Each number is 500 + 40 x the weight over its row's rms, rounded and kept within 0 to 999. Layers, rows and columns count from 0. Numbers have three digits each. The size before them is the row's rms in percent of the matrix's.

# layer 4 MLP down, 512x2048, rms 0.029, rows 251-464, columns 1984-2047
097:475507487492418476512477446535517496563501523498499467519513536527438480513585510559547485497468506514494487458468666570576435436487553461560525481513485462518501575475542473460514550486467499
103:526429434583490553505487573503572485523577523506436488574511503504515510559478509465595513531444453492476487478511504471527451521502521463481562563552473455516506571425505558554441510515588508
100:526499491477546494481472514570550432514528458526473495502419516488588518449516433524513569469557452540565449473544476555518455475509544540547572512556413506589428525469527484524518538486577486
094:516474531626437464439521532563473481499486531556507503479548434483550540495450442556452492418420515542513516487489494475502507551478470509552537420503502524527522476509479442527551520486490547
100:570500488509533542489488460468595479492569520519428490466508506527452534400541457548474504488514478459507511523516505447441543362480553551477487538509481521529503506526464463512517442483475486
102:581558430596561477474457551526562533499532514524514497464481426540458477503470470400399470518486454544505489502509537507519435513497509486519546531449500456487539537457517498535438506484533540
101:533509502501516538473512443453479501473596488543482504494507453417510534492514455489475514564533520533540569539495487566482494419556474522496539514534501495439503489541502480503570477499528473
100:466526498547534519535442609536485554538580492541488546517479531514494420524453580561481472412500479514451478474497511462506468556497500527461519506517574508488422485507481496433449488490466542
099:446500479455460498459435532463480602579494495519524492494521518510472527504405446476466559485544476511428491516525427530437474538500514530505498491451481506499478489462517458587478477482494491
099:546462430446512479557499524510524498514494356487508503470452562492478407467521468529409507523515509465443500485517503518438493578492503455477455622515529460528524511445499496577499557442417475
096:456494446413592539497477434537481468543411505493460448442546542487484534475555537486434516527495509427486481543517555518545441428432518487503417514482427529511531458491488458453488490532486458
099:484467424466565547570416570491475507495492528527570508515463519487493533435555459619488542494566538519518507529529503514451544517467540453536455546457535458516464432543466482549534537440472510
098:529465464491452481442449488518465479483514501526434546479545471513526544505542490505442475470480510567527468419448514432512509531477570564553544616590533422496557497528444514375439477469513498
101:453465441551513501456459455573547561473484509458558489542537517501429518469447477496498534520585517463438475437492494407475450472591528489515497499473500484592530514487571505558546474511472504
098:506463476502482491525482476427546524553544459521436522502515476546510456477451516477404466563536492503527450544505499504475518469466533490459528544603437556426430499491552522474485477539475516
096:500498491463557452538516501519543460454497536444566521534473524527513491521412491555560489499483484486459506512476512539573477439484528497543476577492466491513432490478458452484502531508477518
097:500451481528490481508528495506546485455539484447530531464493446469426457472485490474524462466430439517532500507522508519471480517418493471507545481512459472555478475471455515464414430503552469
101:568499522369454486468525463545476507464435548493520559545503414525508504446496533528542573546496466458426534519519620448527478512533552511470476535443546512516561517489463517465488518540473485
101:519537516550552504537573497432596555411490505454530552419455538448598521499574461514546487592497486503438482530523456506470464453477480538516498597570545499575536478458538470537583543404493481
096:537464531464465535511475466431474444532521559479529528522536518515557545508554557606511507560549518520530555427457504524492548515475524462507510503504533445417550499487394523511449588589538446
098:442517541451497520604501501461475492611470486483475458512497508440515496527525500534476459477544480483568464514526576511465563535489496526460496513540508582468455571481565499498517497470525476
095:490486529540508535539525422449559522500514512507475479508499566530397494605454564417441486493586503488513493466530542472458484499466458507507482472537533548430473501476551515490586457587510492
098:476530550572502496455562481510553484477459424456484535542539468478497495513573483517454487534509464500508530546548517527440489482477529521460475500484464462574576509514433454577584516437490451
095:476520506447528547479464544478453502494516480544453466385515486484513547550546414542454455501546572523490526466476546480558549505514517497530494516445489437422487469533467476505508419512505480
098:405586421551459465505494469460504489456446504479550514534513512514502564473489581532445453479430529554517524464476461532500474456454466499606501513532502456515499513566471531532499511505489419
098:435557469460502523541486529453548505512545469517525550555449479473515472522535499566587506555525481492505541496425573539413512446483540503497507514498469512503550487504477445525497505504517506
099:452534507492418532490516478578466543491523512493568533516535495492512452453521520547486493501498446480441528481548544422426507525438480533472508551588570479451501522465484537517552428515479543
097:543484579531458495506498494471517475463586512479471526454561526483535464515520520484478517521424470486482475463547483579536459544518483553471478596527429483423428569477521440477522535558487543
095:545529505583509487516537478461479430526500576486504518470572559479541575521464472488511525534509561531511500519472543459508521482495511478576536431458547487594510507448510435518550449446540511
092:427532519532522538493485367603470504434516497481521463490450523480536512577514466529521565558423491495526483469510414472502521402409535452444500402431495549482474500494485607463516447543552523
102:542520452490526509489490545504543490447523641494407463450445565513590474527504460544514571416539487537545508498531506514515480508477520439431487536485462478466438500546499544369516552574535472
094:520467523481515571510451456461506507525443558585500584446439489465497434591527531526524541531535526559577505481534410561468505471523493455539508498484513462502482591473537519475454525502581455
099:540493481533546516537495549533573543491476517517484547478558540521415469495488445524554573467470474511445473509507535500528500551501487465519502510564475481493510473543572501479444480426521508
099:474474513558495535470459476485477552471531448540435496458477485495485521543472507475426438501493494498453552452435493476503515484436568580493539471477473484469495469516509528585458476434566545
102:500518492449449545554490554573482469500561441483493470546545435519484547479517513472450506442532496520434450540476447482483499457524520508484524550479504463522488552471507503516479490589525555
099:451509509513535445447539490493487490437421503451499458506456571442545534508518477539521527596518446486431499442508486464487515502590535521570506433499509566491549522497487512488583475507490551
099:525506497444410567493487449505475499502479456555491520536544422471470512531511415518503506443478452554441502441533463516455513460484552535472507470457477482576487463515505575467425448477553474
095:516433556457493443546473453429486511559527515478478478499541501518513551494485541537519531487576463451467546540511597468519460533480503593538518526480558552467494508443404528477504522436484477
100:535490512481528463438464520543480481485483504519438548486493509458488547483552585555431481445538506442522495478507502523473536525521482518472490605479458527531483477546571511457485491460511446
097:511477470498554458479492486469505561625474535478413504363491458442509546492458518523360463551521520542535486539434445472555476515438488501529480481561464603461505513489421501492552488481506500
097:503586441534532428538477566479583528543489409468491476532490557565491440516591468457514471559480517488484510476486528490437533527514496512492491512551517528517450475528509487484445552486489475
098:493477542545520513521502413508419551541415477488498548509473571569476543508509596461482528486541459491497511455456571429467497439574546472505437509474381456487499523501614626492488517528528549
106:528483505518521440488493470430525443402458519464516451498419465474455484518607547493469507455541554415426534496516463571492546472513488557489420557499535533479493447478539529545478561490526523
096:428387475532488534477537539447512535555509447543523527480546528433478534471447547383512432528527536533501514512497496516475531541422444451483523551516499561462438524475536511470483520496486439
099:541455622465543507563501519534429499495504548506560469445557486536546491549536511501526498490505562472499472511591515436502529489477489503558485518486513524522501495428429476481512513507524512
097:494520544569485559430531481494460481439499452455483545475450428465470388512471464564488496562498583542474386487527559575474556547481518487534477566554496535498524557572524478449468485463516554
101:536498507518517464454504406577493483509498509554498520493490476424475543600542480525493560589505526485473484536477576520452467461527514514466501409502473559436464560504522518513518512441476525
103:476496592410489470502515486501450530504472519487487486444511500499485446559470448580532506552567574493483523483462421527499543543484495559557471538514436498458501480473551538488516569496429541
097:498529527475461471516542499454556556498563512442565504519506500519502544460443536481525535512490489502513503476436484456571573451428485521528427491529474542485498568516512530521535424557554516
103:436499502418538535539465502536511489544498522451536538535533492567453522496493521501515510476449475487453497473460489518489506509442540465574522501431486573519527532498462471385426505498494468
095:538534478517551457518512585527482455480469490437508522467449567500447480429518506509503414525477563475449573474511444494502453547423533527448495467520511568489506514462474507481503433512518445
099:445549522531484519541553498538521508486476547527490555428554534570564468517533506453593452602474501453483489534511481553505493544512491409358488488457486492518554439493515485486442489510530542
096:494462506566476451474404536487461542476541523509458535515586460509436510516541470493563553557477513524472504497444566431465550572502484399517513555510498465522514509496494539502437442440534485
098:483508505467468499525551501507508506491478461452482483434535498534569515579595447502485518496477466511541579427462511484501445576465434520538520453572494500464489515442511465531527577525526496
095:460520517516534466429480530608460527531500547462460491480477474489483507543476575535548516497459450507474511495533479456473555525460487507595532475545429512503564503477533563561454476524503456
093:549475454530466534439497473543485534468476543468466468467481428519448489527488514469604492465527470500506449504483526519440450524537479457494503514451437487535480493507472464497487499472476480
093:495499515490522558486478438505448495499501590564488520534546505486472490467512509488490556460454552507477537561472518537508470519435516533493495420483497533460512530532511543535492531517491483
104:524457586504515569475403477450506493472473483448507509536444522519536459430485459485511448551537455475547557528410441496446521445552455506504441449453534502403539477445465491538420515487411460
096:499497457500484438487540496530492483482492525421554529535484534563442516528553457513495539575514501474489456506496501502444514478459583546506507516478485470479525459507480464484459562502466558
099:551538508512472503532525493512474474452525537549486425507535548489521436470522451470572483601566551482452497480528463533424532485582444508464506498465517485529543508510411514496553536537503492
099:552509534464552500514531408518498465520498546464450451536398511474456472420509452514496453483505470512526468551539487559550539560505464512448590426517476530478478508483589551537503468485481516
099:437513472532536488533468570473523516476519394538492466439514469476500549546487525517405466545502489463478582484429440458474480447479508490495445412502552498534510447557552500551490530511522458
102:518588578489524426499452397507456474468525492479459436505554503472525463485526544518583483539478544442549485473539501560425520462416463489557398557523487498373498452453528454497461483545449540
098:521548478537477486470514579430480433517513509446502513489486457476483503476536510506481488501518426504453465546534520527598469515474491537447505539497506480544487526505497530512538524448509543
101:529431455458523473514504565502489478555571534481541468540504511497603543513474467492524444541447492470497488479524510539543535532499486488470500478402528517591511511542423507545438433450542512
098:536500468492532494416508500597529500576526518506469532526477541521497535518593442466543419428507554539448498511477383489497464488517448524489520488529529503487500499499528394555408548565539510
098:474518499438511500465510413550542536509476475505467472514534518509527527461497505554532441501528494421547520499463537436552525472524474435527500456508519483487535510539478541566524474486468453
097:524472572507401468480536491514499477507505476524481463485547448483515535454483493491458529524548536503464428463516489516488430469491562476462506389499551472427535505509468544476476435447528512
098:508436483524515478479454435420543540558588546573531492514499517479453528454490488459485488526525455593496525441498470503471515435541477527460536455388433509487539455504593464502508520506585502
098:526516510528487484538474446489464477471518465469489450520427488490498463495501476484475553491489492539475504566524406466533516558507448498530526506476544471469479508485505515451564519441546522
097:485485438505510474514515471452492472455505439510567509528464505413544517532498576458509586552494485519509373520533559516427457409482548486515534542503461514583523501586529522550539489500579479
101:516512556557480597481537516498454437486511445566467459500394484490491509564523532552563481561480472501427491380420473493536529458511477500474509600549487471502598445472486551521454550502524542
097:476504470477482481597463530475552483544484449542503537529532495492530444517461462522473450499460460458482462532488493521476495456490511446520511564475523489532490479513505447535455530538482462
103:500489535460462444475537522485525519484479477483545489444442544523573550542522453468479488509527464497407510452450539446479464568488550478506472557452431515531546469416517414535565517436512539
101:436471499501472531455511441557504460384520579464521520534502620543551514527490560441536484552471511497483531492484456447528472554561458501541477474474518549523526515481465493504497528531491537
100:526533507545452553463466495474510426454483572548472515544477536579540486500483617415643442473530524481469480498501548488522578477493468496521476481448566541456479504475464468470453593571432454
095:509506550548510505495533451512509504521447516546493522506448475533459550528506477425404527492541600469497491390593509539571492467455569474523489457545482551463586521457442450430468482519484490
102:535448491502447495508451483545472431381438470472575513545530545496504544487530493544492513512460466470514456555543456484527468537514578477464535515451468504534556510558450487452442509470437434
100:496447578523500464520435467561397447518461510500506460535431463477508586551534452515461507524499536542484486539436489496521468495474508505514485476454528514449459539530448477547501494495521466
101:561525484432576537499447493583545507474480456458446505438475462479405543454515465468488446488553394526535501553610473503516506488412512553396497573523448531461484543575455400472513473486482470
101:538464417504503533516477476478500482503481570536495497500505457565527489468465555497536518459501504482525504532502592434491446510482559532423539488508495485487454433471569502439440420523508504
098:503508476452492499530515397431480524412521488489491548488538473451514462468519549479498492576484503491533455517403422598525570440489449535471516477523532465471482432456501544431465563440557550
101:551442459521384537465551561489570485483532490542535471485481567493434513469471465490565453544517529552508523403519462535475445499466487525503529510562490503470475541499547460522589487487518464
097:527514458513505574514522448471524491460554504486535494456512488470560481479534522501569523479487509529561509457565515563509519504551484558495569530514491494528463518535462510513455464439524527
101:583467553577508563449552489518497477497490446595454456474517479468575528471480563446485435549554532505428467521488537552532461529500475488544474450517534502494504496486548508510535576476480504
101:505434407521527545468509498526505483502423575429478538511475591451498535596542534560609514523499493468512533435548615437536579490541456477545471437480463553512543564528439470532442531546473492
099:535493411418507489523448585526476591625522528427434553470566555580538487523526508535554435478487491471429470533531545509517469471513493435529465493514516502556524441539439511606426500488465550
099:501508547577545570518498537448512529460516441504494506501428495527430513524529500510491589463480451533590421438523520466468580445469461540488513444482505535506553543514578514524478453491489541
099:472526472640582495562475480519522462485559405367469470469481559396481477408458488464497543448494524567497458576481435494539547518493462537559540521476526491451499534497518519544576600509535493
097:557513486530443433498581502491547511612484526462370568463506548496501493547500457504630536587480556483542504471475470471492513561530584500512461464467468468478486569480486438487436563553520525
100:523442517513495545527408462504483490483518499558533476528442522475477508445508524477387429610488477559583518536531523462479592463541516497453486533483496524489518527523481589522544471512514547
098:504517558473434483574451499485483465532567469511512511536556460565505537569542483455524461530455524487504465562529463483441458458436544519498443494486499499492497565509551519543499489505516502
100:451493511590452442515463438577514395463498567455487555512501592458503482451533505434582544572484496461465605548425512442539465500534498524488453519491483564543470436508556497493488496528451483
096:593518533478448499622539545485512474599509468522550509562423453439498444482512533492560473471492511487553524523413461478550565494468524547516530484477465553514528483507532517489453525512520552
096:457398524391521472561537508517474453502469481595502518517413454514508542486541537493496394518463480487575474451430465497496543522567543424518537419490513455491497502473533529473459464554561493
102:482515523474418420463488546446409513527486568427514421452525504545491495494461500484560501478533530500479503471519490458447428487475421481536490528527460479523523530484602497460508482493430527
102:430445547481555475522551459417518441521529484542465511493451392461567494500562564460486467498531526522507489492575539514511562448480536565493514451487485449491377426458554515518549490536469459
100:492534490484458487538519519482493465537520488523521452482569519491514418499464494452480517494521482527496504494504479474472519556577500576422497533550515465559496546498547452523505513498498509
101:582496553481517444556505505432485546477510364495506499438524524533535439510458475507512485569520534511460515463568490447456495487537585489501466449567447595474488509495503511539521481461435464
095:466503520577474584506547471456498536486500386475501483500467500547577568498446519493522527508502510439548547517508576517486554459481510457494459487529472528461492551509519521428515552526476491
097:469539499523527435484448554531604510503486425476515468461478442531493472403460477489493487528495551483553536454491505510379518453448513444555438590623547479468553512453503496456542417528480478
103:561531532515412549469468523515492509519553547510557516473384525501480484524468513530546566529432504477495520567561488495469487549480497505491510489375450436530538551485461471474462450525597559
115:497473497517454465564530475513530484524481476497524487487518549427468502532465549485514479479393524386456487509539452506430474515518509493544433509442565455415521427491422487452406480572417471
099:554497515503512478510490510496467512474485445484483535475500466495476492533529438448503530468498529528508547435591504584431451502462552509514542489463463533519510501490444484587510481510514506
097:493532448501489538487491582486474511423475414475468510464457533458435495498447438525442479565474452506527496515463478508454429566470546514474540508446584556498527513455451430501561471549540506
099:489449404461490547499476445554536535481503494487523458568502530497534494522518469473494523526473516477462508498413474502499571504495512484431508522536562494487550523448540472492517502474478498
103:480506539458487544522507559501465484486527501540531537529539540491536487557447582496483515487514443577502455500469499416500494557441490487538508485436470522539466502477561532546419440491550525
096:513584482445534532494534566494451433481478506434530513428542489517475562502466478521554514501463432491514516517537495442512404565491527529458475529458473585505402493428439466519479518474507511
097:457532547509494417545458462523492497553507532459504475393469483492521569566543462482450433537513475556471485452537581533600440470453502522486521519502468563468479611454500511462499550468478472
094:536493536484565524475476514481469527562458486480473471539555557457405609483465527460524458573469523463503527456484683404471526510593448527510464506470549526482469445525483423555512461498513542
098:520562546479543588522450458536456522506495492565531448564503466438488524585514503540390409462529543475527522494352539545472479434532480522488452514460522527462546517486472490549445462480458466
102:470502543514521597544530515522492520537503480500479491465572508483545547467520496516410548540532494500531517584589506511475608514582495478453461450489517476551491495528496513555488505497522485
097:530522496441502517446480507476460534535453487503530544502528522490549454512471514536558468505469509478430452528496540461509526490554502503469454465473533554511505523503476463503565498537441506
101:484495475565487484484467526484534499462473438498534530490513413534508501498565489557424529463358517456540537585528448457515539506458484463489445541504490455564487580463468506489481506483531475
100:496452424544473545553506596472514528533516502511513561455500483480548435405496533495473429556430541522497488549554470368481477446520470529444544517525468508519498550512564534522467586536549557
100:487412446471432535517431474433506438493472390508535566487465510494518480547512535514485490434473527452535519499451461509430495446561497454446450551458549428524460418525468544569558509520378551
100:558532514488536491463532481539545520549426472379546519549461399513447497560485548485481520454516513450456551554491475478553521538537493500514491543474496543481512533540408474512480490464428510
097:525473451515448542431457475529522491464510546431548534453574521504520575514550551426532489475530500481523510520542563515523463490509522505478521493479544486493503494534474476483500525534459421
101:515509502554489472523450551425517565481507556473483550547500507482502448441593545481527442410448490450511549511545469493491510455507496501456496477445474528532501451462458541417477552496499532
099:400432541554544483471463516457488511482461575520474533514545489520535430482459523465569468443497581487540502489506549431493541424460458484538457449512482578459556533496452479460412497442465469
095:525529451573564483461527520496468390457502518514500473517394481534517522500503543508535457527538484520514500478585503479434578537492530495552517609607473504485514418502497528491550523478540543
098:485572464410470551578552408462479515576584493512427463563434463491442447503524517504547530459495521451491479477457455424541520475517533546516484495504541587576543525475546502474470472498464589
096:545461533559438532509529528460499466502500506570553411472570547537546501454488528501555519574467445499427533451551426509526546526514525465469489468454579419588508510589521525449363579490529525
099:510432524480557533527582484400512462505599471522553469472448589505477524482551543486503436541487454503493519497573515509600432475541519551498474502599527541467509480471415490449584563530444481
099:503563508490440566483514407567483473483518473498513559503477438460491470482478477460498483537543448536473535479529487455502476531568463507479528526437460488587468489513495557514490521584538528
100:488535518496530467485534488504552494511464477501453485477430470518453522465489485477468408472516458521559489508586569576589477519500526477505475497506462475522492507508493501547557462497525460
096:545434495527499517462478600557452532500522485514490423402530602456516480563480504498507449440428496510529500514567435507570470523526553439540501566487551500405443503504571489494460516464523528
101:482471484465565490492491481415519445486493606579520519613445530564464483588553492469461464405486474514386522493481507460461525506462421466544470510515509492412396538419619522529517489537527425
101:493439502500527583488445541593524490611484554554520438493516451535451509556431413488497510388477509550489498556453457480513546547425452458502548553503535432498480449530508486471434487498502457
099:539439497548412502504543535557535511570518471575516478544538489472516503490610510514495480537527512483511520508527567353520509484531529458457520472554517463477551504490447535505483495532468546
098:524555452589491489510478554441494440420440481518492508587455510485552516495526495483511508532467538479510440453581544492510550514488442552489533516478465483447490553490501512514508456501500444
097:532506508490540522512555518513491494413565540518471534532517533525435534519568531504539471566461556494458441509518412564470473544478547558511514513470520474515502522471416527496511556502510459
099:517475472530505475537497458420475532440462523521484432452566468520487514521507500433530474488549532483468505494448490596500476574566512524555517533455501532451426463458530546508487537465489491
097:565472511552529422497477462538523540520475507454503507471467558440535506476446477511363489558560506499494536503478470517495536494509509485423462463568476520512479470503548463459590459469481465
093:434473504464516479532480465483488562460538392548481584506440484456516452471456538521468507407522507515523495538429444498567533464533507517502535540493534492514468510490433563476489437485496433
095:511532537469500528499506560553457463501509489514516486497451600492491491424504461563412487465550417514503460438583523413471539488517527489491520576497524517506536542527535434508519519504554535
194:439559491480508516482527507467490536486546542532518482526520521555474499531521493497538522519505519583502470505499501532506528524464486496537570525521491538509498542528494519480492517418563480
097:549489452458488511473511500546516553522476447527489479529510507552434490489476506474536430497500492472535467512433433514517492510515526497479495513553524448459507473447484507490492438507490519
100:575490602564539503502523402510462478543550509477507516543487455505542494545485569477541531483486529541522435532480483431441539503513543499496527455464498494524559500487468498484479522584517456
094:514459594505521489403553518526420490542470440525443529469416481413469609553449514467539521528553565501541442485475493510435489505464482506509488542483538542454513465502521558512438518433451530
097:506516489420521518525575517525535495583556453475523423497558479510464547521531484487507483529459456464497455479502430439497553548520536484539488536508414542586533484484479547509512457525560440
105:513452545494595560490436528473482546510445559534490505564403506507509547574589502545515518578465528509477510490379460549441563507572452440519520478510488523488534558556471550464436501535506432
096:536475491535496489490512456502574494443533531469461557494451481538530437469536512448575485524545493485489473524473434499518454514508516535438525500427473507464440489547422496530532528507527424
102:497470542562465518487488532477511519525524482499494485469460496528462521439504482558534452469472496528452497643433507560496520546466515565453501493492487495511478490516490501515504504463495451
105:471433446438426517458569582479480488472497451544512513580492471517477466513474475542608530396470564571519456472482531435480443444481498503526529455449498496540495568443554477541496423524540464
095:504485494502522532488496463468548497580484478531460475578469525443518453465560547477578561483506502517540445462548430492579522399506498468472480571539494467447439471449553500542565625544470546
101:465397456473579474406485517533474508498499443369506466573446511475451511533487489473509496500497560459487520465540447500501461522555520491468479504537520498548444507481490431595486502482514506
100:429407446483440440452476559549549553546487501516446453567550445501434592437500519497533447447510559539497457469511439446513439492513466448485583525598537444496468526531561468560413505480503514
098:423489425439482447470536505502477582497427557458478443463521444621473514495538475452497455401537502522499478517494442485524496485520478472476500418527531465523505528515478489549484429523494463
096:532518525523536519477507488488446530461448504560510503520524460508470425505566569452519517436548555479489471486548468589390517466514501442477501545518497512531583480531490512465457475569539523
105:472567541562468466500490443547523455547477495509500479478513466471544430436438530531481480471439502461515464548475457462532505468546510534527456494533498534521557517529520484514429448431460480
100:541503586485479434577480525582439538494428571535489505535510440495553578472541558536602511492566512509480565533542529464473480508538468420454478461492566567537521529492539538526495509524479544
095:459513561424493467502461462480514503531461556560494465470437482425537450540540417564485516439439513505478465531529477522465614463473497535499464535485422481495546513452487486420435478473555533
098:563588422406537488545480477476500539359617552492485433529511547494505532551594552478432456486521510524446515493548472487590541516471558476464479627452576508474454467482483505526475480491524476
108:453533493523527470504517491535459513547426448490459479483452435463522495409445510523497519489480478515523497488437436453527538414492448547447507511497441475492516517476512472426420492452525507
096:498546492621454527493469483469455486432491516545567535514547467529488487496480444539471492444536475509462550528524503442487524514514468546538501495534511483501521486443457486483525549545496590
097:541464552463546528480505513417437520545478455563578483469465539496488559566522426577419442489540395488468422497474444504543527525550478561537491448463494482471503532511592492492504485502509438
096:489509521556590546427517512465529480490485532552560448481516461516593478455509486515468488510580482524461528498529566513513435513521438554492520483554478474434469501494440514550511519485528503
099:574502582509433452524492505532430539562429448537502498467469428533489481505530441547422568477570589503522495497492571482446488509510519483590516554448521461480515515484496475543462507514557520
098:591527472512499570530527496503513397524492485546486534500472489415455440451506516564501529461475480509572425515465510567440497437472520473418517472481503461507547481470511417433519567487583439
097:487506513568472499546512526479557467516524522495501529518533485520559512447533530535502377484451582512488400513441446504531527430451442477406490489571488422477564467468522513476533631536492539
100:447514490525517537431489573510404488504505546486504485458547551535508509447532367497503522499470534496514522512538509512482439528508492534478483470479545487496497511548503452518461458521492511
103:539495522541537509473469550555469523523414464417421590601526505556447478469430523565513473482528486462544523456448495482381516451510526480483470530533537512460536480447477457556480525451445504
097:496466482547465547436490540540515473559574581532482564517492456547441487516405481471559477536509482533559511507480536478518414503513456440475586451451578455571580502517545534559534407530578542
099:462538501491489552509471464456506499456496480471496448485503510469485545476506504431515511501477555455529528524505526543502574486483463508538491497514515440394432486506610474525517491516408479
098:451528482547508566521524500533503492510564523531481513433422450528414435501539572538538511513535527530464512477503513530418542573565523478514500470505468547447461491529503483519570511545504417
094:514442496419539541437461513480511439504516511492449465447473473511468545464488519513564470519431454511522585428501518522454490434498560488531502575453497549462422533485474453525485475504506494
099:533552596512592541481503475531511469467440592499488502495503497517485553611484570526524550512530521478454503438517444453527503459513428510552465493498536514678519520518479484565473488515510489
103:524514483495512532498454576483433507495573464523439568509523499506493457482500475511497519511511514521533496527451620527529500451517524449460557460543574493514527492473578521518595528515593476
102:560505550483533551469535485442432546531479471523501499488390517458493482465486506512484520520448479520490430495504547485469469494446485475472481533457536492472466442429479498493579531541471541
099:449490492406490479453484499507543478487531523575488468528486493492515480455537551552537506549499480468516509543502564506462528442443465503529490574515547551532455482466435588478483469504555429
098:468501482553494484490482554476509436498468526454520555487508454517546442449469531468538522507474519485546531483486429539541495460501479450481490458505460483539584485490457496540458424511522553
099:495500449512501492507541433609410398530526470439506460522432518444479505465497492498463519466477534515528469447451492527491536516517487462497520570505548469505559504520462496491584510515545507
104:428466498437509464495441465465486496495428524530495517494449559453514555452499463469552570547484520431501571489481363554521574494555455480502479482445425490550513468441508525578481554434433576
097:495525463458525561549465554522480464538546494495479430546477479522450525499485574441450451414578459501490506458508542542468531550467508520476540466493527544415548446552514580409585491536469455
101:564527505515519431508492456485490557439485563474535527425529553489476515500483546468476469471497499455450485516559515505522393500451540528534482511532536540478490451531499462492494492481454504
109:431552514478546470475506463508527455439506548461501517461453532572523494500500482467519549550527427490485478514471494553515502533554508472531486497554498428494494513503399469505480519401517543
098:502473510503489518515546490508518526560528473558513555577536545506494487493505503492588446483473478482465524529535556546527487460501499519517471445433549474464461474571444487397518505590430552
099:513475418527529467534495486412482553548502503441518531534541506521491515448478572420490525486470463444479466598528563542571430583458520464495503487464568542465522537458509487456519440431461462
105:542469444497454503512547510476541514502519524495487429521511527534536516554466522439560451462517561503527475467541542472492534502507466552461551493485460461449462516499493562518493525513522557
097:493506501487425455468450422486508525435472496484507482550539491512432489456496467446433518465504470522476483538450436521602520532553504511503491498485489473480532511494524580489541518536505544
095:550531534553509519528515495616536473457545476537538384520509543504638500495516513480470488563576462515511479517518625504430468460584455553495523518477460519533478516494440487575530507466498485
096:471589579476471438506503550447515499456506495509468510485525524555513426499537478459462543400514538489493516531507413497476480498531472486468483480510516495627421561517427551459465503491489449
102:437504475471372460522534508413490508495498486441540476490541431558505459387457453428575524523494576462487510481568485443500471533561511517525498522503491479460470473499553481438594580542479480
094:504539509454493562541467428511545506404505516448510500567538481532505453542435555519418560500474526498570501544487541483506542496525485502384500517456497525542513511484655539484594543444508522
101:415469545445527525515560520540458487541524534463552503532540463439488485478501477511558510583509460459524478539446541507405456531529481458491504428490529455546511531495455424508501490452477468
101:454513529524479468509491541484516537501515552463544473451561498442523504536496517492493500520456483504524523455432569509596520560477584495528538484496470477550443497481507467560523502546523511
103:481490461506508514558494432507483518424507524477495544485525552488443476487520479474491509566479503495459466587453494382619551465520489611504449545502497506496493507444468563525531435524419517
100:549522496510517521486464438502497492454529510475452462442560503554549459500483462460513433584508553544507498541524557589496448503434539493547513533524488424465454554498436535524619526524582465
100:461445563508515505418515546535500471462499537516503584559487480565488587458513473507545509509551526482499528505428467395466517479546491499478500389470466460484451498529531461536504536529494497
097:474551535595448500412475516545475535544514462492470534500502444563429450523498475495508502504516572448553487533485428492534457480552452477533477475502452458520483486485595540461433461483474531
097:510476531472522473564461491535539487473467545522471502480538496558482510438587456477415552489506488500511486512504542514577484425533458497415497550467516491557450493478526524569445486504510515
104:507469450511503537623471585524559540476424530450498477502525470484470521511491449499499518422425565489412487520558526471530482490505489567487446443475522510543552505486470473511448411465460529
093:490485518487499519516477532477493533500462480481512504487508497486506443507441529562458478475572542475442476458431595541432553602525511498509454470495457498482398531568489517522485478535520542
098:532469495472468475485504472532543461495480563474484475515579445451534509552486570513542460489548507504511447478468494530532458456501522548536519572489519550470453454495531458483535544468487456
097:510480508453520474489483604501483530536466531495516481536563518487445505468485429512539513523600503509507541492527546466532477594559448449546486515563536525418463571440512486480548498507521576
095:530483604425526472535482459471519500530504542552463394538478487398557494536533500463419491489540454548471554449496541569496541462553465535526530524464520391546450477516476471485550577453504492
095:457487497453475513452467485485478493587512519452467584474550427525544579561419494486497550546484527477507540513494486473520576517447519523542464504520515474479521537521494500531505466473506516
101:534486523567489455500542566439532557566463492479522510497505521572462498451508475518517583517466458493475540491404515475555556519545450519511477598451546522465451494451567440526516484477439564
099:510510517428522464469470504510507526551478470445453549560496504528447509411519505464496512491526519481492433480458530521499440463452512529501504574541569473486423412463503487497455543355502521
101:585532526519505530493471539491541486486576518473499517450496488413472444533478421515474475572565517516471521474522473468481533528515557489442485541445502498518510508589521511457526461536459440
099:484502579543497549520460566443508534506494455481476556633486528506555437475498539513497480525540489533477523478450570523409534484549488496540498529527517399487467457455545516484516470511544522
098:429452419518446518493522485558493502570521447538502485492540537483521454527442488486541488548513486442448533463489466462564454565468522486500451504494482458484499465533456490520496528481431535
098:545404540564449506497498461487516516467516440482497519513462517546497522461501507457492540579493570457471519502546489472420477447459499530520487530391505474552498448498518533519516518457567483
103:500518508523569478552431367537531505516420485498499579457524484468480585597468523525460444506472459515462484453459527550523490469524471521509427494471509475471536500557468602473497470428383467
095:488477438438533517460534476526530534515494576548536489511467500450482384490506590551507496470579518504519454481485492556460521537499535440542521534478467536539513495483470443502508495460485478
098:485539440505510526483568447492496501393466584472528571506508520536476536587458418473498559537481504419487488519531466556431464489504551466497469534431489481480538453495499494440516563485479524
097:509493511533451580557554529580499548460490449495480487511587483480449483529473495551509398486436572494545485469518532388536560569576513515569534496440498534537522483535491488453425553475475399
141:439507453430457491500531582515514477498545502443539482492491460495468488535563475493485536465467564558447455452541508546510530551483475472465545535549437483535526557558465504507533489452479482
143:530489481518491588520534531529491559513556553546530538505484516537503493578473530510433501504508527606565524525460490483503494504519486508556569463461503511543573545491504561473507508540585480
098:481510477480485518420496524476526449457564533514491485565528510485588523600455473517513429441533523508474549556473469447482500540522477430532528540532479567511513552518505541477416475553568527
098:459531450494460576496508487456452452622539443442546517558520455409491492461556453458625468516487469497457549474489483498500472533407464521506570524589473487540515543502503454479464525555545482
101:504517531537539523548529357370521545492422478464502506488537389437466517553470509513504518575520492506436494486590577507505523525498560513603527469508487480494497479521526563438498592499461530
099:599528556493574555444503410462412523508456511495461516507478449453561453525635470521467477463508523476534548442577569528565586576509480540543493547533439531491527505476492449478507539488461462